config = dict(
    d_mlp=512,
    norm='rmsnorm',
    norm_eps=1e-05,
    positions='rope',
    optimizer='muon_variant',
)
Each number is 200 + 40 x the weight over its row's rms, rounded and kept within 0 to 999. Layers, rows and columns count from 0. The size before them is the row's rms in percent of the matrix's.

# up: layer 8 MLP up, 512x192, rms 0.132, rows 182-205, columns 0-95
# down: layer 8 MLP down (transposed), 512x192, rms 0.077, rows 182-205, columns 0-95
# gate: layer 8 MLP gate, 512x192, rms 0.124, rows 183-206, columns 0-95
up182,097,191,237,222,100,200,236,278,228,234,238,226,253,152,225,191,158,168,156,171,172,230,234,95,163,236,194,182,235,170,165,145,237,200,174,180,218,195,199,215,204,202,197,282,177,187,193,115,232,226,172,215,174,239,255,272,243,156,217,218,219,126,193,220,243,201,231,225,179,212,185,269,145,181,245,189,169,169,216,97,116,213,255,182,164,237,213,212,177,217,154,156,217,282,263,211,188
down182,104,253,209,181,155,213,183,214,222,278,171,171,182,239,200,207,140,210,133,199,151,199,256,208,183,253,211,215,173,230,190,166,167,187,227,201,143,194,172,298,252,152,179,195,241,163,218,252,182,225,156,222,140,218,124,145,152,193,245,218,195,184,169,225,229,200,226,187,170,126,196,174,217,187,194,175,261,212,216,163,192,198,241,233,258,225,229,125,150,165,188,194,273,247,193,213,260
gate183,089,195,204,234,222,258,245,216,218,217,186,192,187,162,232,208,157,156,224,241,152,214,211,165,229,211,178,221,240,218,179,163,203,275,216,222,241,189,201,181,208,240,192,201,203,279,190,162,305,243,205,236,193,171,210,174,234,191,125,247,131,194,219,174,104,210,193,154,245,181,200,185,285,177,261,194,166,169,173,158,188,197,261,200,282,228,233,221,92,145,196,149,116,213,185,237,149
up183,095,178,270,149,210,213,155,221,227,227,268,190,223,196,287,215,171,221,243,221,176,253,188,195,280,155,183,232,190,214,169,205,154,177,142,211,224,118,210,217,88,239,205,190,230,238,186,151,202,200,251,251,237,189,178,273,101,254,208,274,227,167,284,287,135,271,214,172,240,207,245,161,208,203,237,228,256,155,201,166,198,227,220,169,236,176,179,225,162,194,197,197,131,163,233,169,189
down183,093,179,150,242,168,175,155,167,170,234,252,179,141,188,305,220,158,190,223,201,153,207,196,219,246,233,217,168,192,187,131,154,229,266,192,138,255,219,177,125,143,238,214,251,160,115,198,128,256,163,107,204,145,202,230,166,246,250,232,170,134,159,190,139,251,174,125,177,188,215,214,240,173,199,226,128,273,207,178,174,249,258,204,227,201,232,270,166,294,190,196,169,220,222,228,177,235
gate184,109,205,191,238,237,187,203,189,193,196,133,184,256,233,196,141,216,210,246,230,143,221,137,192,167,152,195,310,214,220,221,188,206,233,210,207,201,169,217,290,185,215,169,159,236,287,223,166,160,212,196,135,136,210,239,194,236,255,248,161,158,209,177,214,172,151,174,248,237,170,157,254,169,186,222,283,181,157,242,219,223,187,253,200,201,204,237,204,159,208,171,212,186,231,261,234,217
up184,112,263,257,242,290,234,203,200,225,186,214,229,214,174,122,164,132,235,225,179,218,215,148,163,204,170,196,171,197,226,179,153,163,176,174,287,257,193,187,189,239,218,171,155,244,175,163,249,202,160,232,188,213,189,152,198,205,178,272,181,174,190,91,125,242,253,229,250,176,212,114,201,262,182,244,178,252,212,254,100,210,208,248,183,229,157,198,157,240,169,163,188,156,223,222,145,166
down184,111,248,159,247,219,279,224,172,234,233,233,205,219,195,222,207,152,227,242,173,247,224,216,176,157,233,217,188,238,187,161,204,251,237,192,312,284,146,174,242,149,209,227,216,236,67,191,222,185,262,147,217,256,145,191,284,236,137,203,170,233,138,188,167,248,229,206,215,136,133,215,232,224,173,199,176,219,160,177,117,257,230,211,176,196,191,225,141,268,131,201,188,142,190,163,204,175
gate185,088,229,207,129,190,273,211,201,161,170,253,201,164,190,201,159,146,192,203,138,205,193,214,145,254,204,170,156,181,101,272,143,152,154,228,160,156,212,178,233,183,199,195,185,179,143,141,143,207,183,145,274,183,221,185,198,230,200,258,249,147,252,243,177,298,152,165,127,107,186,241,141,192,173,180,176,196,188,161,245,157,194,184,255,175,146,261,223,165,224,215,177,211,199,120,196,268
up185,091,229,172,152,225,137,201,166,190,222,135,222,161,218,126,220,162,124,218,241,135,224,188,237,136,199,190,185,179,217,173,258,141,206,127,139,188,170,164,232,65,141,179,203,217,140,154,155,200,173,174,184,251,161,212,299,108,192,187,145,156,173,203,161,139,204,240,128,200,169,160,214,270,158,164,144,223,189,248,220,229,243,221,209,155,188,247,192,257,147,202,177,160,190,176,212,292
down185,090,165,223,223,244,204,219,243,190,223,137,189,196,183,202,191,270,177,210,177,166,164,162,144,165,154,225,194,181,163,189,225,275,141,203,222,243,226,190,191,241,259,194,133,167,202,218,157,179,188,169,221,189,208,243,184,222,134,202,210,179,210,213,302,212,201,240,208,264,204,242,210,186,213,212,259,244,261,206,230,255,119,216,235,193,237,273,239,165,228,243,183,216,273,282,198,129
gate186,098,133,215,183,221,202,205,168,224,122,173,176,191,221,233,155,190,218,260,163,279,165,202,185,152,278,147,239,217,201,225,182,216,178,248,111,211,174,233,179,188,237,248,213,143,158,185,178,163,268,169,189,190,212,210,261,198,150,166,258,133,247,204,235,203,268,219,207,265,182,194,215,232,233,250,200,220,200,180,238,268,198,221,144,205,122,196,230,190,188,297,191,95,119,197,191,200
up186,100,198,130,217,240,217,254,291,201,267,183,193,179,173,216,179,167,199,199,189,159,192,260,209,241,111,234,102,174,192,123,237,235,237,187,233,207,193,161,163,202,212,164,143,169,175,64,218,245,178,192,199,254,216,198,254,186,219,217,199,139,224,240,225,174,166,215,145,249,238,236,240,192,200,172,168,153,192,248,198,243,202,161,195,163,181,207,287,223,156,236,216,230,249,210,192,166
down186,097,301,112,170,153,197,201,194,205,212,274,205,185,173,181,164,185,187,228,233,172,185,141,189,167,287,210,189,145,128,195,247,159,221,206,230,245,215,246,218,190,199,225,245,266,221,210,150,203,190,229,224,190,235,198,211,228,221,221,157,167,213,133,206,264,235,190,157,247,211,274,244,263,252,212,237,176,247,157,201,248,179,159,148,180,214,173,170,181,210,174,162,181,180,253,205,176
gate187,101,169,213,225,143,203,228,210,262,265,183,200,153,139,266,240,204,268,231,245,229,174,141,249,157,224,267,172,337,271,257,205,197,159,162,180,196,228,131,162,227,105,179,168,238,250,187,234,216,195,121,172,222,247,215,188,254,216,171,216,223,178,155,223,160,168,201,158,214,220,184,206,229,234,168,163,193,180,196,204,139,236,150,252,150,228,251,145,211,222,118,216,191,197,210,210,168
up187,098,114,175,229,233,250,233,155,274,225,279,221,154,219,225,174,225,232,175,130,204,187,236,231,196,178,202,280,218,206,201,182,156,190,174,298,234,190,229,185,192,158,189,193,194,185,187,141,212,234,269,188,123,135,237,229,173,230,169,187,178,218,183,248,195,262,200,203,247,191,171,240,244,177,149,165,208,231,118,207,264,202,211,165,235,226,253,222,240,146,263,136,230,216,163,174,107
down187,104,199,241,172,184,249,178,242,222,155,259,121,184,282,182,267,198,244,160,272,240,223,247,169,251,155,201,159,193,208,237,167,231,181,184,261,239,246,236,209,193,178,208,239,212,250,209,177,190,234,207,196,183,168,300,127,152,278,189,201,238,193,166,182,182,195,202,252,159,144,200,198,237,185,156,190,209,193,144,214,227,180,155,253,304,235,198,204,241,213,215,165,207,167,135,223,125
gate188,104,257,265,185,214,125,207,228,196,200,111,208,251,192,166,156,227,184,239,224,250,181,168,266,187,149,121,200,218,166,141,223,82,151,210,206,226,189,224,186,169,138,229,169,226,249,173,147,205,211,196,222,186,236,169,204,288,222,180,182,149,214,205,136,188,169,219,189,238,203,231,152,216,215,198,152,176,253,175,249,158,126,231,203,286,171,204,219,197,215,132,164,210,190,169,174,185
up188,103,254,233,243,169,161,263,187,286,203,210,168,255,212,141,168,157,246,213,196,185,245,233,238,213,206,138,221,264,207,189,271,167,152,186,227,176,208,190,213,186,149,206,249,206,195,171,156,197,253,208,175,260,229,165,179,164,258,248,226,166,128,224,217,250,222,121,138,189,220,206,179,160,173,216,183,197,217,191,235,136,161,248,227,206,179,263,149,152,166,189,169,194,212,210,197,223
down188,100,155,196,188,164,168,202,164,166,247,249,171,141,210,197,204,219,210,147,219,193,244,187,179,197,190,201,208,229,158,199,221,222,210,218,160,281,199,206,228,210,206,257,245,221,246,246,192,256,169,271,175,165,202,182,61,213,260,230,235,171,225,231,277,214,240,239,238,244,184,286,212,169,191,214,106,239,190,174,188,256,192,203,205,235,260,168,229,270,206,142,205,262,186,274,156,142
gate189,090,190,153,166,260,165,277,271,164,200,158,276,218,213,254,132,119,189,220,223,176,195,206,152,127,248,229,185,178,211,144,195,168,255,186,161,188,174,199,190,216,149,235,147,235,182,243,221,185,272,260,201,165,180,161,206,201,181,197,162,217,161,205,211,250,214,193,207,200,182,203,247,228,155,192,240,264,221,224,281,128,212,256,206,136,150,191,210,176,193,205,248,207,196,237,167,273
up189,091,184,200,179,183,229,239,205,200,159,219,189,187,190,173,274,162,195,140,185,124,169,207,223,186,203,141,183,189,155,172,187,178,204,168,267,260,170,276,147,161,192,230,178,120,212,236,217,237,202,184,126,257,255,121,305,199,222,172,233,209,178,144,178,207,256,181,247,206,121,126,199,169,200,117,241,195,208,190,173,203,201,229,229,214,183,190,176,192,128,224,145,268,121,124,264,205
down189,089,207,200,252,235,238,147,172,244,213,198,177,196,155,185,224,238,190,242,203,239,215,231,185,256,196,199,166,211,254,207,179,237,115,113,246,191,209,152,275,130,212,185,332,175,161,163,194,202,173,199,228,148,202,245,170,192,202,216,253,168,222,243,188,189,130,259,160,136,231,249,177,234,264,254,135,158,198,212,142,260,209,158,255,216,211,227,181,209,213,191,206,199,159,191,246,113
gate190,093,211,197,213,135,157,150,180,290,197,158,229,165,197,236,148,254,220,202,232,261,230,168,280,269,189,214,218,206,230,252,164,224,145,134,129,123,144,120,206,130,204,235,190,165,264,216,181,237,225,170,241,198,132,211,181,193,214,172,174,199,218,189,166,206,171,169,223,235,203,280,181,259,205,205,231,172,193,273,161,267,199,229,143,151,210,188,246,138,256,258,263,149,153,160,252,205
up190,098,163,204,186,239,266,202,213,206,198,178,162,234,209,209,193,195,241,195,232,128,237,232,202,238,204,122,217,150,241,191,228,220,190,259,191,239,125,255,159,202,212,140,246,144,169,216,189,236,197,240,120,167,172,169,273,128,188,151,196,186,188,115,185,198,201,264,184,167,241,190,198,153,181,220,193,172,194,202,296,208,254,252,205,227,233,140,238,195,253,170,203,142,148,139,249,262
down190,098,218,243,200,187,206,233,224,137,227,157,213,138,200,203,198,133,181,237,287,265,202,227,183,272,247,191,143,125,206,192,235,209,168,178,242,171,263,189,205,235,265,181,231,108,153,183,203,172,213,285,182,145,204,133,215,192,208,167,166,171,245,209,181,150,236,225,234,139,222,167,214,153,140,236,153,153,231,229,219,200,178,214,154,192,218,209,186,139,189,208,192,136,196,234,212,263
gate191,100,157,211,189,227,189,161,171,164,242,200,222,205,197,199,259,233,161,240,242,198,255,204,216,177,173,208,233,167,218,244,187,186,149,214,164,154,157,230,202,124,236,224,169,199,194,169,184,204,153,103,219,184,229,183,210,215,169,179,226,163,167,222,206,172,178,213,111,208,257,227,254,168,228,184,197,170,141,207,255,171,190,236,201,249,253,235,207,181,200,218,200,195,192,223,218,239
up191,107,109,223,197,209,196,109,275,290,225,211,148,169,258,174,188,212,288,147,231,200,207,224,207,181,179,171,221,245,104,181,193,217,196,222,227,191,254,211,144,273,129,178,228,260,108,189,196,163,202,213,167,166,147,225,204,242,219,195,137,163,153,166,223,221,271,261,206,139,138,181,234,149,205,218,236,174,283,208,187,262,243,260,231,250,188,218,119,240,272,199,219,194,163,186,222,174
down191,105,222,224,225,186,264,177,191,214,203,224,186,206,110,241,195,211,117,169,115,171,176,181,208,205,270,267,163,160,195,243,149,243,190,226,178,186,220,245,198,264,207,221,187,213,190,210,261,146,159,184,109,177,132,175,274,199,185,212,198,162,226,219,235,296,206,171,210,164,234,249,221,165,209,223,212,140,238,224,283,266,243,181,194,210,271,204,249,128,183,242,213,178,217,231,154,183
gate192,101,172,206,270,246,162,194,283,277,216,128,196,148,230,192,225,247,225,190,242,160,244,180,212,165,158,233,286,182,173,184,168,172,222,244,231,183,185,168,121,168,100,265,170,226,186,174,133,304,155,222,202,140,144,247,121,192,218,180,154,211,226,159,213,203,224,185,239,182,230,181,230,221,253,181,255,184,212,222,202,224,192,260,154,170,103,196,223,188,149,127,149,158,231,202,183,250
up192,102,173,164,142,156,143,187,221,217,178,214,174,166,199,223,197,205,226,218,182,204,259,259,247,227,173,173,232,193,174,236,176,173,162,262,196,199,169,183,137,209,196,247,182,199,229,169,148,218,178,194,172,234,236,159,117,207,204,133,244,189,135,172,177,140,166,192,178,248,223,195,184,143,184,219,283,212,247,280,239,232,171,181,184,270,226,117,224,245,300,209,248,138,257,218,192,164
down192,096,207,383,198,208,262,211,217,122,240,215,189,103,161,213,188,218,287,203,255,227,162,226,204,245,150,287,208,202,160,140,205,255,145,222,234,223,289,194,183,184,255,243,181,206,193,249,204,209,209,204,208,124,160,163,204,154,213,198,192,199,173,242,187,234,173,207,185,196,178,240,201,229,147,199,159,248,180,201,260,201,123,275,137,206,154,146,208,215,233,219,141,199,217,189,238,189
gate193,095,177,246,225,205,302,271,185,184,202,194,178,246,160,263,224,185,198,169,261,265,216,215,153,171,193,229,233,196,194,236,178,213,176,157,231,237,176,133,206,260,239,166,216,186,140,170,171,217,222,135,285,217,202,241,224,234,262,209,181,147,249,162,207,189,188,201,229,237,208,253,193,205,195,242,236,211,237,257,220,205,160,139,225,260,200,210,168,196,152,161,213,178,240,216,197,108
up193,101,206,182,150,194,208,213,151,201,92,192,199,140,189,178,253,236,203,227,164,220,216,220,207,210,205,214,225,246,151,125,136,236,209,204,198,247,199,305,167,202,139,206,194,216,197,197,212,206,139,211,182,174,179,167,183,213,229,196,174,214,152,231,286,174,170,159,296,108,202,242,271,159,194,258,224,201,150,158,240,230,157,173,186,256,244,232,230,171,230,168,173,170,179,229,202,180
down193,102,189,177,179,178,161,200,241,173,231,185,253,205,172,167,197,142,174,254,204,180,190,163,238,206,225,176,165,210,74,237,226,164,215,187,155,236,231,139,150,210,212,156,273,222,183,241,163,275,142,169,212,139,196,235,159,219,169,168,158,195,187,142,284,121,154,194,257,225,213,234,147,162,189,163,149,123,232,240,145,124,182,239,253,203,170,224,201,190,200,191,229,211,176,194,204,229
gate194,100,239,168,216,179,241,190,111,211,225,242,204,211,174,208,169,200,223,198,213,173,175,148,176,196,178,213,133,193,207,218,232,177,240,225,191,205,197,279,186,115,218,191,105,183,190,155,135,145,191,210,199,170,199,164,187,219,234,199,250,300,132,111,211,194,193,204,227,224,163,116,224,252,194,184,133,151,214,184,184,216,190,154,189,212,255,179,203,200,202,165,244,217,171,198,252,184
up194,092,130,186,189,282,184,213,240,205,165,194,276,170,174,148,211,176,208,175,251,144,201,270,213,251,233,204,162,174,216,147,140,182,231,217,190,217,294,120,153,259,185,296,213,150,169,173,118,228,206,169,194,197,169,222,161,186,211,277,217,159,234,153,230,211,199,182,203,214,190,223,162,241,259,121,255,201,172,196,178,179,174,243,201,268,127,165,204,214,220,220,211,142,253,186,168,244
down194,094,154,129,139,224,217,181,237,152,166,220,109,218,237,201,229,216,165,219,221,161,220,156,200,160,169,176,260,171,200,103,132,261,205,228,258,209,180,186,198,281,273,146,250,258,197,193,244,205,203,216,253,237,258,226,232,221,191,225,203,183,226,261,160,201,233,224,217,134,218,192,164,217,194,215,283,205,198,188,149,291,223,170,129,241,140,225,267,196,192,199,146,246,241,198,191,162
gate195,093,247,178,124,292,186,196,267,238,177,178,155,142,182,231,136,202,121,193,147,251,213,190,206,168,217,193,197,220,245,182,231,163,183,205,241,250,189,172,212,226,158,225,183,209,224,245,166,141,234,154,203,202,164,193,232,184,225,180,172,212,151,111,167,207,218,180,201,215,191,190,165,101,198,124,188,120,236,120,218,162,149,205,262,271,279,214,206,223,226,198,194,185,221,250,172,232
up195,092,179,241,229,192,211,103,213,182,252,203,222,171,157,220,141,166,264,157,134,238,228,276,175,245,198,211,153,205,167,181,166,207,191,198,178,130,187,216,131,183,166,208,146,160,141,172,162,220,278,214,171,262,139,220,191,197,178,245,184,175,215,168,154,229,234,207,274,148,308,138,143,181,167,196,228,287,231,199,219,198,179,163,268,204,231,174,191,239,222,199,163,220,240,155,174,258
down195,093,169,269,170,130,187,140,158,236,200,208,204,149,227,216,188,234,150,218,213,188,285,155,171,214,224,201,143,146,187,134,187,216,135,205,231,206,154,100,199,139,190,218,189,123,177,225,155,203,253,160,226,163,225,213,137,186,161,240,181,122,98,171,212,221,155,262,179,186,245,154,190,197,215,153,128,186,244,197,131,184,225,152,214,155,155,212,210,264,223,174,207,183,183,192,168,229
gate196,103,221,154,99,141,191,142,246,165,130,218,275,182,249,161,166,143,180,202,275,250,142,147,200,163,229,195,135,229,161,245,186,201,244,195,174,199,184,199,241,161,252,201,243,222,263,168,212,164,196,234,208,181,125,200,258,183,184,269,197,207,187,179,143,262,203,174,102,211,217,174,214,215,292,221,205,222,200,200,233,176,102,163,191,190,140,182,130,249,197,231,154,216,177,275,239,110
up196,096,270,189,152,279,209,159,165,158,156,159,326,229,276,206,181,229,172,216,261,170,165,217,230,141,321,229,116,213,148,164,210,221,175,169,200,178,182,168,233,196,143,206,228,271,241,263,155,155,200,156,181,223,262,215,179,189,221,283,126,216,230,231,232,203,188,207,215,160,216,218,223,166,224,210,229,228,163,188,171,221,133,180,173,226,244,209,216,232,212,208,232,159,215,181,195,244
down196,096,162,199,162,183,262,278,220,280,186,200,124,202,256,208,201,171,213,195,292,199,178,194,169,219,210,206,182,198,190,197,145,270,207,247,109,176,197,207,214,199,188,182,176,211,178,167,250,254,190,219,246,176,118,212,202,237,188,145,271,206,224,144,176,189,188,258,174,184,256,147,132,163,175,242,177,160,222,247,194,240,197,169,126,220,243,252,183,147,205,231,209,211,156,238,170,125
gate197,108,161,179,189,198,187,184,222,220,215,198,221,198,191,205,242,232,115,212,163,246,136,230,238,181,149,245,177,186,284,203,149,172,219,227,140,224,232,221,195,191,187,176,142,295,207,172,210,224,132,142,158,186,303,204,240,152,123,173,223,233,220,176,165,182,242,154,195,218,197,233,218,246,228,133,248,189,205,194,213,182,199,147,246,270,146,199,207,202,214,168,218,257,238,189,219,239
up197,107,206,169,224,226,151,130,209,184,224,177,236,169,179,189,199,184,219,287,188,129,112,270,153,204,151,251,153,218,244,242,192,177,138,215,237,163,215,218,204,234,231,253,243,188,241,175,207,265,185,160,196,243,249,200,181,240,149,274,240,251,123,242,185,209,199,192,252,240,261,132,204,252,184,245,218,153,174,283,204,261,239,150,189,255,165,190,236,186,220,230,169,201,193,210,238,262
down197,104,165,197,270,186,220,113,122,242,284,229,225,160,211,183,197,116,266,199,238,178,192,150,214,242,109,239,195,222,176,186,199,161,152,231,213,118,222,290,219,202,247,195,199,234,221,139,159,218,213,238,206,207,197,173,214,182,227,173,257,246,158,195,109,194,277,220,226,198,211,188,141,244,192,240,168,210,154,208,233,156,213,231,216,173,198,158,211,195,189,240,202,284,247,123,204,112
gate198,094,231,150,207,192,214,101,245,220,214,189,188,248,198,201,229,243,190,199,181,211,231,182,251,177,228,191,233,241,244,178,206,188,215,229,287,202,198,124,198,211,113,245,239,189,232,245,301,186,197,174,224,160,198,163,111,194,202,193,206,263,227,260,145,153,153,270,157,252,187,192,156,196,225,170,202,225,198,207,198,142,202,185,185,234,107,179,192,200,256,244,241,254,223,172,193,222
up198,095,142,228,197,215,239,245,167,147,231,176,232,131,250,215,178,230,223,144,163,210,235,250,126,221,153,257,221,182,190,178,157,239,178,267,192,194,233,154,188,259,267,88,191,246,202,176,209,181,186,230,199,197,149,233,275,217,189,171,159,199,240,195,180,253,223,170,170,134,173,182,215,125,246,179,195,190,165,173,179,212,190,170,225,184,251,201,167,252,140,238,174,150,194,204,259,175
down198,096,210,180,196,209,144,271,157,210,235,188,204,167,203,147,138,219,245,173,155,167,275,167,262,245,224,169,157,172,138,202,190,180,200,226,243,261,244,143,215,230,226,216,266,254,189,260,201,169,242,273,253,177,172,198,219,201,213,193,168,180,140,175,219,241,239,199,223,199,145,211,215,149,149,130,204,216,167,187,170,131,182,187,250,177,235,198,216,305,139,234,197,212,238,240,221,121
gate199,107,225,245,236,196,173,180,230,208,197,136,226,235,137,217,218,203,167,180,171,123,230,222,135,197,239,188,207,116,187,234,212,221,205,122,189,262,237,188,144,191,182,266,175,214,173,212,179,209,244,156,218,251,213,171,153,242,208,262,198,193,323,265,180,264,191,63,180,215,160,219,194,236,282,214,166,195,196,189,257,232,174,190,228,203,149,266,264,205,243,239,212,211,246,252,225,163
up199,103,206,157,194,147,176,223,217,310,175,205,143,140,184,184,181,219,178,209,203,283,226,180,120,213,152,283,286,184,220,324,216,259,170,180,188,162,221,220,204,280,253,185,211,205,198,175,237,189,204,260,255,224,178,216,243,228,221,188,227,158,210,280,232,163,260,247,201,166,210,214,200,164,197,184,194,221,233,235,218,144,197,193,221,209,260,202,198,165,129,244,184,146,158,156,200,170
down199,101,215,175,197,212,237,260,286,194,178,165,115,252,243,143,195,199,239,223,107,198,230,227,215,142,231,173,207,165,136,258,211,237,176,155,255,221,233,270,185,133,170,244,172,151,231,200,176,222,151,189,196,202,191,243,228,243,185,303,225,245,252,226,204,217,193,196,199,224,184,217,237,224,178,205,145,212,148,137,270,172,220,245,184,150,187,255,184,187,175,259,177,186,191,217,235,178
gate200,108,174,210,215,143,200,225,185,169,170,228,188,126,290,99,277,166,207,187,154,185,206,157,206,193,134,222,158,166,216,194,172,243,157,192,184,189,230,180,137,166,194,253,185,265,206,131,211,146,210,232,314,224,265,156,194,155,253,218,210,205,147,177,255,111,246,153,223,209,197,148,203,191,296,233,219,127,272,204,218,203,151,203,166,235,256,239,202,194,223,155,249,173,181,116,241,187
up200,114,149,230,206,248,137,149,195,121,232,192,247,199,262,159,164,150,165,172,205,218,253,209,262,217,229,266,233,240,159,139,196,243,204,158,274,199,243,263,201,198,220,219,219,216,237,236,203,249,210,269,197,212,253,164,199,176,200,190,194,270,86,199,168,213,247,245,182,211,199,146,283,256,249,224,178,193,249,180,142,204,242,227,180,192,224,195,229,244,205,221,210,161,186,146,225,181
down200,115,131,203,197,221,209,191,150,121,123,198,249,236,191,111,199,258,223,206,143,216,300,185,214,198,160,186,241,251,159,130,208,157,206,135,241,195,185,190,234,183,260,151,166,248,309,245,188,190,150,216,197,160,185,148,183,185,190,170,213,248,126,230,143,232,195,220,185,132,223,246,205,228,168,170,222,147,154,286,228,189,248,188,234,153,216,206,225,163,230,258,230,211,178,169,144,180
gate201,087,214,230,183,163,172,229,187,240,177,224,262,158,167,207,218,195,132,203,204,163,218,135,208,317,209,178,199,228,222,170,255,268,224,191,209,157,283,170,198,204,164,179,138,185,118,191,232,207,201,239,147,160,194,256,275,174,271,176,191,171,215,264,203,198,191,197,237,205,171,119,153,208,244,175,223,117,165,234,212,198,227,240,210,217,211,204,167,180,281,251,184,182,148,207,189,198
up201,091,233,209,187,214,175,209,186,224,209,111,185,161,176,188,208,133,211,197,234,193,222,204,215,232,268,188,188,199,188,173,206,214,256,208,236,212,270,150,186,169,253,215,156,182,145,214,204,267,297,204,170,175,202,213,265,196,257,218,252,196,187,227,178,199,150,245,189,135,149,230,224,267,237,158,282,142,210,209,209,249,210,203,224,204,199,218,208,173,289,206,194,131,184,184,196,191
down201,087,155,176,218,174,190,178,225,169,163,198,166,211,181,253,182,202,237,240,138,256,215,220,263,206,198,261,205,219,193,249,231,112,219,187,186,166,241,231,212,216,141,221,155,227,272,219,159,159,195,185,241,234,206,121,287,196,260,214,233,177,203,224,178,214,198,177,245,276,156,137,113,185,225,243,140,262,169,195,197,133,141,277,196,215,219,190,202,224,217,185,289,200,231,250,237,204
gate202,096,241,168,153,212,185,193,177,158,183,183,183,186,201,209,157,240,197,141,183,179,231,169,202,175,256,190,270,187,232,230,257,221,225,224,194,205,229,149,228,262,245,204,219,197,215,218,235,97,204,249,145,139,193,138,181,145,175,335,226,278,248,177,205,169,191,189,269,188,170,206,268,87,171,230,233,231,198,132,186,164,187,207,215,215,173,255,248,246,257,173,174,157,202,185,218,191
up202,094,201,233,249,243,145,196,166,180,175,231,183,152,263,185,182,117,184,174,284,203,195,266,172,214,175,158,141,261,192,154,246,157,202,156,217,146,182,177,189,210,208,172,145,199,168,164,186,259,213,104,240,203,185,137,219,264,132,153,215,164,233,168,186,162,247,195,195,210,246,191,200,188,144,155,136,238,252,186,235,179,189,111,237,249,176,222,101,192,208,238,189,172,221,161,186,250
down202,096,284,127,187,281,267,145,196,203,271,204,256,301,162,169,120,154,245,252,113,145,131,204,211,178,198,158,134,196,170,189,215,132,221,199,242,245,211,186,228,208,177,240,240,172,200,309,256,219,240,227,238,174,167,162,190,202,198,237,167,202,135,184,160,223,280,215,185,221,222,224,254,212,208,193,194,276,202,174,181,188,213,226,232,275,221,238,183,238,249,125,212,254,226,153,139,192
gate203,096,247,242,183,285,241,186,221,227,180,243,268,187,252,185,171,215,152,216,219,203,240,191,237,245,165,203,227,256,177,174,176,231,128,245,201,192,158,81,237,231,158,164,177,210,245,219,158,174,160,167,109,259,239,289,288,286,175,188,238,158,206,161,222,164,217,238,228,105,204,194,130,215,204,168,185,252,201,170,164,180,229,196,179,189,269,211,290,189,158,237,223,177,174,234,201,163
up203,099,213,160,272,125,108,194,160,240,183,232,201,192,224,248,273,166,178,269,243,247,183,192,195,195,291,203,166,87,216,217,181,154,188,150,222,243,151,176,180,176,224,227,244,113,151,228,140,152,217,171,202,183,198,250,192,191,227,250,205,132,204,184,243,250,132,187,243,212,194,193,188,170,186,172,187,221,227,125,189,177,219,194,208,278,181,266,223,196,236,306,234,174,188,212,213,237
down203,096,217,236,169,225,185,201,157,254,171,196,171,173,131,187,201,172,136,204,230,219,145,183,212,166,259,127,165,189,211,226,216,232,192,243,232,251,203,273,212,253,259,239,195,153,263,168,272,227,152,132,173,209,188,198,239,201,205,209,206,226,200,167,286,236,201,280,176,192,205,233,253,159,225,194,240,222,257,172,181,157,171,226,214,264,190,300,172,202,266,229,312,149,188,217,160,186
gate204,096,241,145,204,193,213,202,259,162,178,201,157,211,247,224,155,181,204,224,177,197,276,176,163,197,144,174,219,261,199,247,147,189,189,185,248,192,190,173,191,115,184,258,256,238,225,217,150,243,193,255,233,194,199,238,175,208,193,219,208,193,132,230,172,209,176,171,123,251,234,291,269,182,193,189,229,232,167,196,179,170,125,147,152,232,324,266,174,181,170,208,144,200,215,268,142,230
up204,095,170,254,186,188,134,250,295,244,284,266,197,198,179,296,238,197,234,211,228,141,258,171,175,151,252,167,138,198,213,77,183,173,202,205,215,139,212,163,186,236,190,172,145,207,239,171,205,200,163,208,236,152,255,230,225,158,201,181,209,202,190,223,192,188,179,171,165,217,152,234,217,157,222,208,220,225,256,222,198,160,181,178,187,132,181,129,253,188,191,246,208,203,216,210,198,234
down204,097,255,188,199,179,175,194,217,231,172,266,190,195,241,245,242,248,214,271,247,152,139,197,209,234,169,166,182,205,230,190,167,201,230,196,223,162,194,130,139,218,155,234,264,198,167,301,153,212,242,93,158,216,194,200,171,205,191,247,213,130,218,211,188,168,212,181,204,197,203,233,169,249,131,146,169,207,249,239,184,182,177,155,175,192,155,144,196,242,172,154,198,196,97,153,293,148
gate205,111,210,210,185,164,297,208,146,259,204,199,139,159,232,172,186,208,221,282,211,221,271,207,167,301,218,193,161,290,181,241,207,263,143,244,151,272,226,222,185,205,134,278,176,162,190,138,211,192,149,187,171,204,178,218,174,190,187,126,246,211,218,222,239,183,167,199,238,276,154,216,236,182,183,219,124,158,165,214,188,156,211,259,222,205,241,172,154,157,211,163,217,170,148,221,227,267
up205,107,212,176,167,194,179,246,199,175,178,227,175,246,214,254,220,240,153,171,137,208,142,220,170,237,200,177,191,215,264,185,272,181,202,179,214,115,250,123,259,210,234,200,199,214,169,204,208,161,215,193,237,129,124,199,142,228,233,218,147,202,161,247,196,182,194,156,227,234,233,256,180,207,128,201,214,174,199,222,127,293,180,146,258,208,248,277,246,305,199,181,250,211,268,156,169,250
down205,105,217,143,167,210,91,158,207,144,130,189,230,260,272,213,201,226,135,148,162,172,157,187,198,175,236,175,238,199,230,146,222,163,175,178,240,147,190,212,173,194,252,106,229,236,192,224,181,319,223,178,268,208,193,157,212,265,200,210,172,247,164,184,206,149,214,200,177,177,219,257,218,244,205,231,259,283,193,210,101,258,242,216,162,216,168,236,236,212,199,165,220,181,186,214,200,214
gate206,099,224,239,299,179,183,222,234,174,180,79,189,214,140,159,192,205,193,191,199,259,251,167,223,230,207,137,255,248,255,233,245,263,223,280,176,198,148,225,169,215,168,161,205,211,233,259,186,168,194,154,287,178,199,203,276,170,195,259,234,210,219,233,173,214,145,205,204,305,226,213,231,218,193,191,177,126,227,121,133,199,181,276,176,79,223,123,164,173,187,233,185,259,171,160,201,182